Each number is 128 + 24 x the weight over its row's rms, rounded and kept within 0 to 255. Layers, rows and columns count from 0. Numbers have three digits each. The size before them is the row's rms in percent of the matrix's.

# layer 11 MLP up, 384x128, rms 0.192, rows 214-383, columns 0-63
099:110129136158114138159155110174067110139124165121137137136136142152150104149118091107150152114160121125141161148138069127140091127144145113114113122065096103133126135137126126128115124106138088
098:146125107149102135087085111128106151119140131130121121134162115143149148126146152129141089113114121149130110105085111128130102112107145139145094130130139179140140135122133154139106170168165118
102:185168162123102147119105134115117120118186092136174105148098136116082129113099121137130117128155125125111146103137139100114110106097132183133114151122136112069144111146134130160113142151090149
092:181133135122113156126149062112148149130138131125189152081110117137109123113100131131162169129123150155118108096152185101115148105128155129121142091110113165100144156120095139148124085141145103
100:141125158081109159119123147145133144134145119122125128128114110109136127149123137108117153122158094086120126048103164185122103098143146125114144144089097135153118117160128119129072141144132128
099:143147090163167103130119114107123118084150117170116147116144138207159117123082112088103161160148136131151108118130076098163110129123147131111111148078144114118135112126099105108179105109119116
100:110130125126112138168094117126124129130156151127123139121087104118171149107125118118137102126106111132146160145121152166120114126086171110153141104111141128130111099140199131103122096114127086
096:129100116156185168080116133119150152141144164134157130120137150108092148154096193152139149140138146092125127093097116133151143140130129138125105183137144125121111119073149102133109084116134119
096:123170122145140105150136109114122167100153092101058143111159136141168126142112140121124090152182098123125132121133107141154160126137136168091136083127143122130143160149162147139147132113125203
098:139137138144147120131143100149131105105071129138101111127161164155126117118123109094111127120128112106181157100098121130161136130095093121163100128147130159133159125111079134158125163165113134
107:102113121096118146131174178129139101163117131103077124165152146136104100099081131086142101114116111117140097100130124184146110133107105096132127099138174144153157118151100154147094104129106148
100:126141142141125140143116155133136115119178141140106103103118157188136123158140108117116133178111132121151129146122126132133123109089103091136176132115106109109106111168174121109119138121137108
100:110119145133106159156102128140105116122116157126130141120158138110120178106134161105085122163139142181119150133099116142121158119137096126153102098139119081186084108109162147157141144128164123
104:139168110139142105099123120129129119131126111103138176092115096129157139130095114134145121091126113125153121123093102083129097169077140123134120133117073097116134096169167152097146116125160123
105:140139178116103079138133126121104137144179105127105120136137158125124123110112133130154156119165102104131137171111125153134120108114097105139186129153136082155161141141093107130160082105100102
095:131165130122129138138154122146091141169139113104086158149158155106149122104101117156119161146108163079077133162133127125163180119149169108112140167159123104107130104100156115101141106121102127
108:134110122143135144137115081141197132097126130093172120112134068121114146121145122145105130132103122120111128093105111107151089134118161111127102141122110148170086149153128118154118173163159120
105:123121102103133115088106132138095147106125120095103117157177179152106146158140121144105079123141121119148133086113136173118118143142108099163111108108152096110102126122106102137122127154143114
100:112148132171166129140116116127158143155139138146126141105131126147159059116164089139113130123148107079124133117130092126137106110170109141092115124106145142166103148116118130128101159156157090
102:154129120110126138128159099112141115117162127128121137128118121131087139104140115139189082108091145088095132111152101157110112177113137128165095149113172129133120104133120121111129113104071095
101:153122117111166187107163163122105099135110121102098077121156150142090134124114080121137138111162113148170148150132103196138135116086118105132089144112149112142108125109127146130096151158115115
112:121155149059141163129127104140130142146114176150112161111109157129141134137132111082119155163134153112086112122119095114145086116150114134103076097140103120098115109103132137122127080166131148
102:111142150129083138119162101113102129137138104103145165108154112123115138136181170152118163088109165099139157125179110153155096111088081086133105147090119088133133139144144116083113126137123123
102:115108099134096127120114111129143141112086145121132161094103147129162098095125074125165081133136107089087119091146157131119112081132144143134090168096134129189133098120128144127143128102176147
096:064125119123108158181095129149165139122179126140122135087125078105139116138122177114167137121164132122158128124122130144129123140093107117127142101105128146138138155134101174118193132116145179
102:099168142092079109143120128185151110126105130144154118068126105108138151120126110090139129150135154110093130148135084111156117146137094113124117119131176117089108105137151096084118105114124114
105:175152192170125132141144155069134150091134144125160113148119122171152104126103169108105135115133095117149080140121161134133096143139143092120123113131115076131128112143137129180131158092115147
099:164143124151134103123135102143117084128115134143115133128100120163146133124153128115107104113131161178126122140153107133144150138087145118117155110125110116150107093134161110132065124115156085
109:120137116112119144143130127091167152074129157119117115154131101126086114113143134153157129107146148141160113082081115142166116140088116146135128154093174153135113144092117137143097166131107118
120:089124119109133147156140078141148134099106145119099134109112119110110139116130139150140085128169146148100157109138109137091118144117118142133102107102133094102142149103108115110140113136155129
100:062103148102152127129154147155085122096147099147132121144109157155131144144142117121112151092171149111105167100105145117135130093122117122111107149153108098128112127146155127199148113104149114
103:174124130088145129111093140152140109109132154133129111155152149117091137127125105115078128086142110148136090147112121149113088123110096155127089113059179082168141128148120129134146132148158116
102:143146141170176172115079130135096090103076128134119132101120107117109156107129104118147120087156130119096153129116156106147084124124165145167111159115144144109144122129123160151135137149151151
106:090124109133112120138120142119135162110123085152136153152143153181169126139104131103096129106141156149091128137121104146093145105134159121152093102147131091168125085099169118107119127087147152
102:133099090113103102166154136184086162115117137140142150105125098158116096109116089109134140120133107106114090106160101201168081128118117099130096125151141142137120125089126079130131098117165109
102:121131131124172131146125115158106143118170132177119133138152134099128096103072091134133105096185145127191137144121111121072117157131134139185156125103096101169136135109105163150121092124115161
091:073136090158121116109098131153177124133096150149139131139124135104160119158129102123159098105122128098181131133140135146120146107087113128128109115115127147147123154172096141162108119126094124
105:118126122103105130125119105147126138121122136111145101164109093100103117122101149137120132087080096198105149085128158124117157134156108153155147163105139159126094137169144118110086140131157130
100:142138087098143131202166107136143153146124157118125172119134068135061116149162085114138098120131141136118100121090142155121143113124124158089118135171109075158114137138143144119146122141104140
104:124153150097123114108136123141119100098120122129113120140151114155150101131144142160138075119122115153140088111118113102135130097110173114144120104142139131135140084124103138109142132159119144
105:185108142113177120149135081113127140111154162111119141126114106134138134133106079106140137117098171116102106119104126132151126076139116097146123141128143148102148149172098088137165120160115099
104:149124136125105135181140138136104107114117153142107158130104098064120149124114159129108096162088131145079137168101122181156172144142135130130120138158142070120100146148132122216161124104113168
105:149072127124154140131192128124146130132138103146127099136121139161121097115133098146106146141106122192125109108102138115118143116121163132141138129134108125169112141091168115138089150138152184
093:130122168107136114141127096107166119154184134125170153117116098117172126093137099135129139109129106101157133123117165127114143122124104162156141113094123118091107132105129129155115138143098124
099:137112139118123116094109124126140109100134099147108100112158160103123112083113092127138105121150138165126121095110138129150149129130094152175148149164157173085102140146128129136093161093160155
101:138134124140088193095157125146118083094117129138112102143142142179088115153049136130131126150127112168160114109115101104089114143124141140162135112115138161094136107066109146096118115067131133
093:119183098128137127160138107107124136172146120115152152131143159159100166201106135137182111072164143125154128138081106133144110126083128129146118138107128163109114162148093151111106175120140158
105:148176127095136145085152143093147108109138149129150146135172149141143138130118143174138097124137178132084149136153117147128158097129159130077138081167136134126090142110120128152132106130126104
096:136123143115114131146105167173146149109143135113108100107143166111122067108086105148163114122154140126121123114122154119175116128117150152143129067072123106178158112151140085112165126105118103
108:106093123114149153137153092114134138085129125128114136151131112129086130114151135155100133119136128079116060133169121157121149123117124154153115126108150104155128140061119128159164174119130138
104:126120126143137136156158110105105159116144133091105084095115101166142115115101123151106141162123102137126150176078130129161122093107150138157115090144129101088155134088165126136129150155149125
099:126129114107110118147159084145121129119092106067123097155157097126110127161137089133147150180130126138151106156110151093082159144090121142147119115111103111147105137144118124178155131099149104
089:128118131138127145112144157161126132186120108102128111146147141101120133123124113099099141130138095140121105177142149079131161119095114097154122140148092145105123160088115126128140165160115123
092:157142074121145156082143140132160150131107121147118143132135132157107131148141121116096147110121111105158119109148120158129157140108127098141112112135093145136083180133178145128108078189096110
104:107104099111148144103166109147081120128147103093162147112114098138160151146098199099141087132110122130128177123121103158143120117103125113139114120096075104099119142143162117137129107144085146
099:147132054119060144111156107147124144094105084132116140115125109153117154127119097114150137122151153076167117132118120139139136099131109147131133148165160146156108152156106115130114150104144119
100:142156145145162156128092136128098155152138097029127120128163129110142126133133151115123126122099147134139120117153123090144141096153109164144126128122108166149125095147103118155118116112128151
100:126137124146124111161100145152119137151122117092109113106098133123155143108121176107117131136146157100099139143152164134156157120098163112144133146178156126072122134140135154129135163146107128
094:138181119120082128149114160136128117146147158098149129131136154103098122103133176115129133090135082120136126106128134145135134100106142151132089126119145113141125118147150134168161154138102157
097:154136110134140115151112099164147135161135135126146135097143113119067124167110117107140108094140172097193067147136112141111128115121112128165107135147167166104134131115109198141117104079130120
112:177106106103152108121166139105188123121157176131110099125129111172139110122093106140088130110145138118113109153163141102132145100119123110176125136084160088155093135128083148128116133150120136
106:126121122132147075139114098121128139125169152091120127132150102100095070120102144129142117157106154162110109118079108130135156105092078110114115128168119109141102188162132164132122124133083170
094:121044126105140157135145110106088121119137148153129147141184158121155110113072119120064079097113137143132137106165148134137149096113121109147120121144141177097110119110136134144096171161108120
100:124138141083115153117097101163138145139137126130096098120136097122134112133130116127197135160082129100108123104189122136088122122115138149170123149118154172110140128089132127104138150097182093
106:172159090116114116168133105154107105141076149134135109107159104181110104083141125134108117164084151114106114077131131126129121145127100110161164148132118117129162117102141082142123144142138115
100:124154136101136137114146148097132151177157094097111160146136120108146103118147120131099153106128123136140097113138124078085153090133122175142121094125108106164110145150136109111125109094111137
089:095144116082087126157135073116116134094152095130118140118094147153128134089148147132187124135103155136086114128090109125131176123130094139159128082118124144156089152143135111148084126159165107
095:110092107123147088130112153096094104136156171130127101124132169103104119147131155182095095110133132122134097131109100130159151131132147160119120122117082111157117126121122115137099092132146121
105:141104096148123166132107123121136138081166162111142093137128134113116122105155118117118081118126100154062145114160137105125149100098145087149142108109123129130101131119106120097115172123163102
106:150119105158104162120185141134159139096108092119083177128123148133112118071084139150151169117147141131095130128159162145111119087119127133164137100123140153129143139123156107118115099180141159
102:113123147107138129102141103096112098141125115141105095116115110174134111124161122120131117142148136114156101144106118103161121112101129101122147152131140118125113090112141133127133135128128073
098:158118144129091106136117118105063098115141124127156181123135168122130113093132132103076100139105138127089140128121155109112101121129101099145144147125162062138076118119121153139151139120098135
104:080095155131117102108151129136115135123085133075180146101106142167131122154139116149137104150149174168102117148130108126103117116108142108144145112081084114135126137098120096132108128160142170
099:152127128152166128136137122087137139149130160088115152189126121134136119114147095126116104130117139112112122141095133123131097132100137127149152107136142115161091167115118145099132174152106135
097:141133124093113155152148114123102125160143146116102138152172124124131143167118151136109132120163151131109131127136120149173171144151113147131149153127146125075079118134150146137116104107123117
102:129151125113156081126080103106120147103118143160118104147160115115130112121081075142107091111093150160075127097106105131140134082135108097119108093123129120158144147127142147165157153163164086
107:142138159142095170089176142163154162107154103135139122136100122107125128128124149153104167120155077111128098101140133107167133129125084153173140138140141141089140143132107158144096135168130166
106:160168095147132149128134132135104166143140158145114125131115134136148102142110142103120149096151125142140135092063113127128124130138135107164129104110161105087110138105113136138116065105172159
100:124099155099138147086151120169155157096176162125116115113100139119154124157126113104114122125077147104097152115132140102116095077099108112103148143139112102155115136157158150100100090135141182
091:067124134107116106148086128132131067175123078113106137120131134149176084139175138125149161129127148113143103132155089139114146131125136154158100097090166133134153126113145148142100151107108144
089:128141112141123122098121126134170119131129170124056122111130120122163115158160135102128113137148161105142155148086146125094148176106129131122140135086132124136132152134142126117083136098048154
100:141148119124160143128132131131158111190127096121099127109133152114133098104082103101128082108179168067161099180143155101128155108157123108128123133144109105167139105095153131137138089112118120
101:105112139168149174119152147119153122113095148116135130108116118115121118096112122114159114112134091139095145105150056144167113115107151103109085107150188134076120136149103142116115155131138099
094:143135141114137153134186157139121118118092129089170095141144140137163107154076146113133132145103167125109083139141115142120088137122125146148103119139172161184108097136134131155119146123137140
094:109104148108137130126094126147103102109135114163155136151131129151162086103121173162124159078167076127163121129116079172121167120091127133102097118130101146148130130165125139128104123129146142
094:148108141130115114056154127115127133127122141120152116099116122132143097113111123098138151111094122123108121139079133188129154131084108158118156110106131125166104144096138205122146167141097087
097:142147109115153130137135136146148102146112194099128104120084102104120115102135107150127142101140131162162156149117097123142121128140102159132113126161130107135108139199084138103054147146139134
093:131159144090126158112113135154120078097121164154101131130114120134071153153098087127146119107099137145180123107126098123115158139104096118073143106137125149121123130132193133143146137133148123
086:124132170114095121132115121167105085138153159104104102156135102123134124165124095147147108193163161083146148151155114127175095124105131158155113098107106094137097126123123140129111150118121080
093:144108153166114152137105131156122148136121157125130130141173140141110145142116124109155090103113160106114104126137118144102071135146159150110163112115123104162137144104157090145150108126150093
098:075131135079133127149145107111127155102169100093138107140117122137171114151120131111124132154166132099110168154117120170115082064162116132131143114150124145115103101130118149103114131133134128
100:133132097158158158095144058169117144138095168127122074139133106185141141165126133121097142099153131129142114122138118130136115121104090135072147095141112122109129139130130120131168116150144140
087:153111130147093119119093146146169091140102170126111163137127118148170098171121100131139158127196115119170135159123108114096124128109120121133121094162174168121118140157143142132098147129109143
091:127134092135126089109135143108119138111141139139145144109126109172132162085114154127154070137138115164090123108101146144148161130102146163115139097109139149178160105141103123161119137095150145
098:194108155143157110132136097104153123127130123105152145130110125122108121157147125132097170139096153120072108125162110135121139105109104105168128085120141133156108137102123093114092149161099133
102:147133128137106127170085121104143135111103107094112158128127162141113129161134140127161104100086109153104130134093097140173096122135118181129140147124135101108147145152137164140091123148119136
102:092126156178099129134118115110113160194131132088090123169129099151134102133107152131099109121146137125091144105117128113148126088181115093131128107159161179116123124117137167165109172138139131
093:099145116139116108119124165111124112144086130137118126114125148149149123129102111115130107158143113101112095141129134125126095119083149114123091068157130156147157149117134157106105145164082142
096:136104103120084133096109130113075142157126153127119119118156167128131148128123116086139131148157152085110053111146137170151152119118116113160151130116146084117113100098136127153100114122179107
094:152157127132182147125103117169121123146137114095134156161137112176121119142120103166124096126105139106142137167099100130150110132107116095134095147149074086134105110131115146106101162133152135
108:126116149114115136125139129113117110106147153119133111144147139118098070092146166124172185089165155121111107140128121165119162157136163096133169105093119112147137124118135148116154128127101119
094:130099128139144137119140123124174127148145124122137134134109140130087102162128139138102124137153137138090084104143118124103112172108101141113129053127120104144117148151148078165153168158125107
095:123148160097131100140155125154145107128158124121172142140136135185140155147110133140094118150115138124121118122192136127101121161105113168099088098111080126131091136095145127108114132127153107
100:133111174144100136109113139108136127145155120114133148144093133123161076126135127113154148111107133161091117156116132141099124084112112148133114107157131157142122122137114120126123123114117132
105:087155127092122181143140130160132176146148110112118085162129143096148100132153124073132132134138119149116134128140146152131096118085139116121093097140126135139063086153126129159142141121143121
098:121132132115131153129066143093152149150118144126125136098124119110149138114081156150101091125135136165114136161141113123117160139134142174151129142098127163138162160117118102142112156119120142
100:103103112154135113115113137095138166124156126068114097143137161118120124123124116125134094114120103097127149119100140115093112071097129163131118147145137139123081148157097164079108128132177183
099:117197132137123105119159137128114132132100103105158120082096124113136108116134148121152141156132114180138113119111100138152125123147129131101137127093131111116159089150102118093113178089122093
102:083114107074131091084140133089145142131105107125080153128144149092118116119134110135114141090169136113118142130142121081134140120124162136152126142104130120069134121120132128106093091114154122
103:080132134094115169164173144211125142120144123134159147125088136148133162126109105100135138154111125132135093137126079112151167131091111126112137134126115149140112072152145104161109093144120117
092:124123169115124152103131105115146119138129139121115108165149091115116094136111158121109113124146099135143117140104136069137128070128115094138131119177105112177103174149136102097117134098153188
102:110123122107123066087130106127126166083148077125153151155121126127157103155101104145106126116152149095160134141112087136120136070126083078130129141142110135125105150113132163136137097152097116
097:181167140152090136123139114148102127150110105125072086133146148136119108109115109094125131151123133089145099141136138107113130120100125164153163141128180108145182162135173121142150144148124155
095:128195172157134127094155117138136121145129113094156141119130120133164091135101126087123145120169123126146150148074108147107128113097190168161142129135124117081143134099100127101132133079128150
103:147159155134116115165123158107129125076148128111107127151143148117127102079126171085134128094146105133135139192093110134135092081125139091140100145107178103138124121147097114097130142160096127
105:135156188101100137111127159183101183115152110130099088136129134126151135147109125111099139112155110142156116124133102119146140145088104122113090106114132137127096109088140137149100146124118146
088:077140112114117138099121141114129126122112153060128147129124094143168114098137123138142108150118149115116101122112130110122126149123113102144132110128094128129125151119112084155152117107175138
104:113098116107127084131132151119154111087112131117127150114157131161067107124142110117128123153157168149126150110138139118149131121137138126142110124093120140093127140103121119181158133155127090
100:145102138098093166133163096115137106155111128084141095137118181131141118090105132154098091118168133098127157109151118104142125124128127109115166157153131144082098106124148124139120208113156143
092:116110119149108172105128139126108099141167156174081145107126121117160133087113127132133104099131129150179126160093103089177141144103135136119103174116130151122143154138129096153123148117130147
102:096117140130109117110173128170164125106160124134112115100134134155124123159130110105066114126177121104163081099113110134078120123088125143094154138088138103155102147096159104129133142142125179
102:124126121144157174120160157102133131125145134122155108142090168117125116143113132110091125114135144136126132091154122127154099140111127126110154133118168104150112146119100089121083127124129166
104:122115132124144144158148122170136144136132097100119113116071137121126120054111120148123128135140104111143121134136102161155100097114139157126108152125151125127134123133166157083089124141121152
092:101117120126131144110118128130085085092095092166074160109170134121139110119150117107151123105166183127096133105116094113150158094157135121115159117157149161132091085168115122096141122130162139
098:105142095144143124106105124122174108135135126125121146115179085140181103146176097110096180103097107137098105127132112093132078137126122171093146120127117134105153105117146168143105124089137151
099:082130114145076147104161125174158139153152119077138180121120133144177128116141152100152094115169106140114092120087105108104112107099116123162136101138133117141135131113146091114126150142170164
095:163110116103126133110126084057116164122104141138082153146104148105166126133095142159153164107124099124133121142112127129097118155094139084135161152118094138129108148126141170169119126165117122
104:140181129118150156102121126112128119129135155159127096127130169130175089108139145137124091154119124101134150142153121104118117101121148110108136142088121139148111112187110047114144134127144107
102:140123130112182136160136093145152063131134091094113136130142091102131126152181132145139122140117119151106118132135128173114180125154090169127107078140114138088095127128106132111145142112135163
093:096114166103127125137103163177150138130137110160081113073111142136174110077138150097135122115135105113113138098122119130134128140157131130116138105146115104148141103133119122121156129112135125
089:121123086158110065100144125168123093147092119123158148112179100134168129123114107059133172124111112133125097123108106107162148142120165160129127113147132072098094171132160133081097121104116143
098:128104156133130169093140114152107140134157122111124161097140120097180100118111097105157132103157151129097148175171112153112100118127111141116117101108116099156115150152121139180094138130086128
095:141177155114114108132091168127100066163137150127125093117120091119172125101141143140121135115122102127124172145119135099141148143107163141145120129181156120115101161143157172145106116105103138
095:095130111127121140120135148146155087136109141144117120119096094133115110139080124119142140145102116128129114141154104177154124134107165135144174125111126121163160148115127135113167139109103123
097:118143113093090143116144133155157135135112120158090169122122106117129095146120164094166115150096100101095158121088100166133094093117133136117137124166120130129143099135139119137114150127123097
112:130124105148132142123093102099120121087154172095139142086171146128144126111080143135131132111152149164112183135164128152096129100131137123118082110121126122101060163119156132112142127107148128
104:081141116129147103142162104149136145152136083109160114141119090126116115128107142171120103121134099087133083143144087100155144114108103142150131104158133127100151176157172115086140124132137165
093:094129133120131155151102101162167159163113144103173133084103120083126132128142105120114139113130158161098043084146115148107130160142128125088136099170130111144103141083127110154131178154130132
100:139150132088115132164133121101135158104117142105118114137088128112114109097112177192115162099148136165111108155116156123124126105069123118144084138125138100082113130137146129145136179170139105
106:104098136140111121173147117128106161124130119063106157158141142099186099090105150121140090132151152113121177132177128111115123127124115126143104113158121117153071130164105106116141170070175138
104:139129143104109125122090164141168100104122090145152089123204163122098119109121104131109084123146151070124152100112101136127132133084108130089142215139128138106167141101171165119137129154121159
117:129132119114114127164157133122120122120088085098119144119099079145116092130117080104123120078079075140146144087127116124163126129151145143126086125112169105158132113119136150139126149092091158
107:104135136095145128178126125183132147094120131153131117103137104117106123119104110094173082118134133143123154154097099160125158133113114115115112162145113113167174112094194128153140099115109152
091:135139095083127161122125137158149094144091120126137169099133123078126145131086161106130125125117112111122117084133137157129113164128084153140140124137137083092113109104128093074131123098085171
107:198141169125119137173103128123143215149109141102130126141103109089123110153124115124133114145127111143106126115135103132127119073120139128118132112152131149140130096140151137137146136159125144
103:110104109109106128132121115111180134132151100119129106117106125149120134098122161138159075095143108108110139134158104125150153072115148117142123197127109134103140118115111126154163140108092111
102:099149125110129108130100142101114129112131107181134107154118142148125148146150141112122182163129099170129115071092144153137075142094127146168116129100133166123118126166151078130078125116167124
102:137124114136099152112140141155124160163124100091113123120134095139166105168134137099151089102159138145110120119147151136144109137117107117128109109131151154121125149104156084113091086143157124
105:132124102128098144153121105127148125155122156150139120139131095133100104118088076109146121128108097168061156143118104104159127123119123106133136168125129092123077121121120116150135140149109150
101:153124166130136174152130108147100144138083091135107139145134116131102122135124087119110128187084130116148142119112116127130125151124164137142110141109147117114131110132138136147053130153134115
098:123129088137105114129125086129142143114129162136108125100156121151140114100159127148177118128099148110135128165125127145139144114103166099101128103110064134143147127152142131139104116128122102
094:094098132110147143135145128115136136127126128130127107095117101081109108143119123216100133162154137112132132136141137103170123102122122147141078117162125116138155158132112158113134124117146141
094:108159125119125069104144106116135100143128118151120125157123109189174124150092109144150155104151133097108157121157101143150102123140107154153148112118147113105074132167153161164114103116139140
105:161115151129161160118122128139118119134130161115129161154093148145132166137109148149097118123129161074095122113167128168146094122144102106079067128098161122127133148137149135117163116127134111
095:119132162116137131092095103138163123125152143149124105131171140123091116100144114124154175107110084120110130140128120137152161105154141087117117105149108116100167138135142090117121134111184131
096:144137146162110119113130177131119106137082091167113171142083134111109076121135106111125095084127111109136159106136145110136146117144122118125124156140119125126150141132122107119130177114149087
097:162143140121120169105159102177109105171134169134150143128131151134105100169102148111140095088104106058140123112087099164124110115146134140140108067121091134125117130141137140155096132123130103
100:084159119145132119119140152160130085128115156117125130107152137113105175138126137097083165136074120101134131084142141138173139121122122149123149124119134123133143094085150084160111158155139129
094:135160178154114138152101160163137076084116132119125136118123094119145141106092159127130162137125152118137147128129122154141095116103118152126109107099132080134094129182178150156115141144112125
096:144119139099113123106113114113133128168134124113099139124133105087116114138173146122115104132199130106091178164109099143112116163113139160125137165121156120121129132175125190127101141127165113
091:117122082144097166100123122104143122170135125138165128136146158167176097133138093113111148108109132113108075127131117109088103119138172145148118109128115148133104128155128118157124112119188150
100:122159123140098147103132127159103167152142092123124066093144131115130088147090155117112155085133116138140089122091138123146170096146129135142128133146154127095101127116140144179116175141108116
094:198149129137100128132120114119121111120114093124113111131116159120119097143116182105137165108155161141107151100131105146132158109109135187139089142127132136168145142154120109092166129080084175
102:136140129118109146118103090120120154101149162102112133099138144131065150120139121130163175143135095129089109142121088083122091140138078137151112163097160093117110133135108156119140106133163151
106:153128144130106149136120111134098147109149127142080112120134162145139130141113096109164129142111154124127137148084101127150148125118107117096140153142093109118099116126157159139134135098144129
097:122114114141132119174112121140168108155146128100093123102069127150134146090115123106115161148142092116124121132134092131141149089100162140144110138119121160128114198138152164125129113124119115
094:143148146109164130121110077147103138130175112115148122126106101145149105132098144167110122158152149062134149155151138134133151110127136138146135106104143130110135169136134128120077091128178145
096:124129154133136130113135127144167110148169113111108115113095114091149142133129097106117115094118144092127094118159106119122153081129106179073131111133133140114089108116106122148168184129125129
103:113127131102133146118120124135111127102121107102147165104130112135122111135132115159114158147138102140105107136135084121132129108134141136094107201096113157121121112088162107162132144099172143
102:130111138130116131078122103151104108154162090169158117116147129097137111139169127143120137139172131122152058122137144146117105119115148104161067147081105156107129141112108175120135153086149125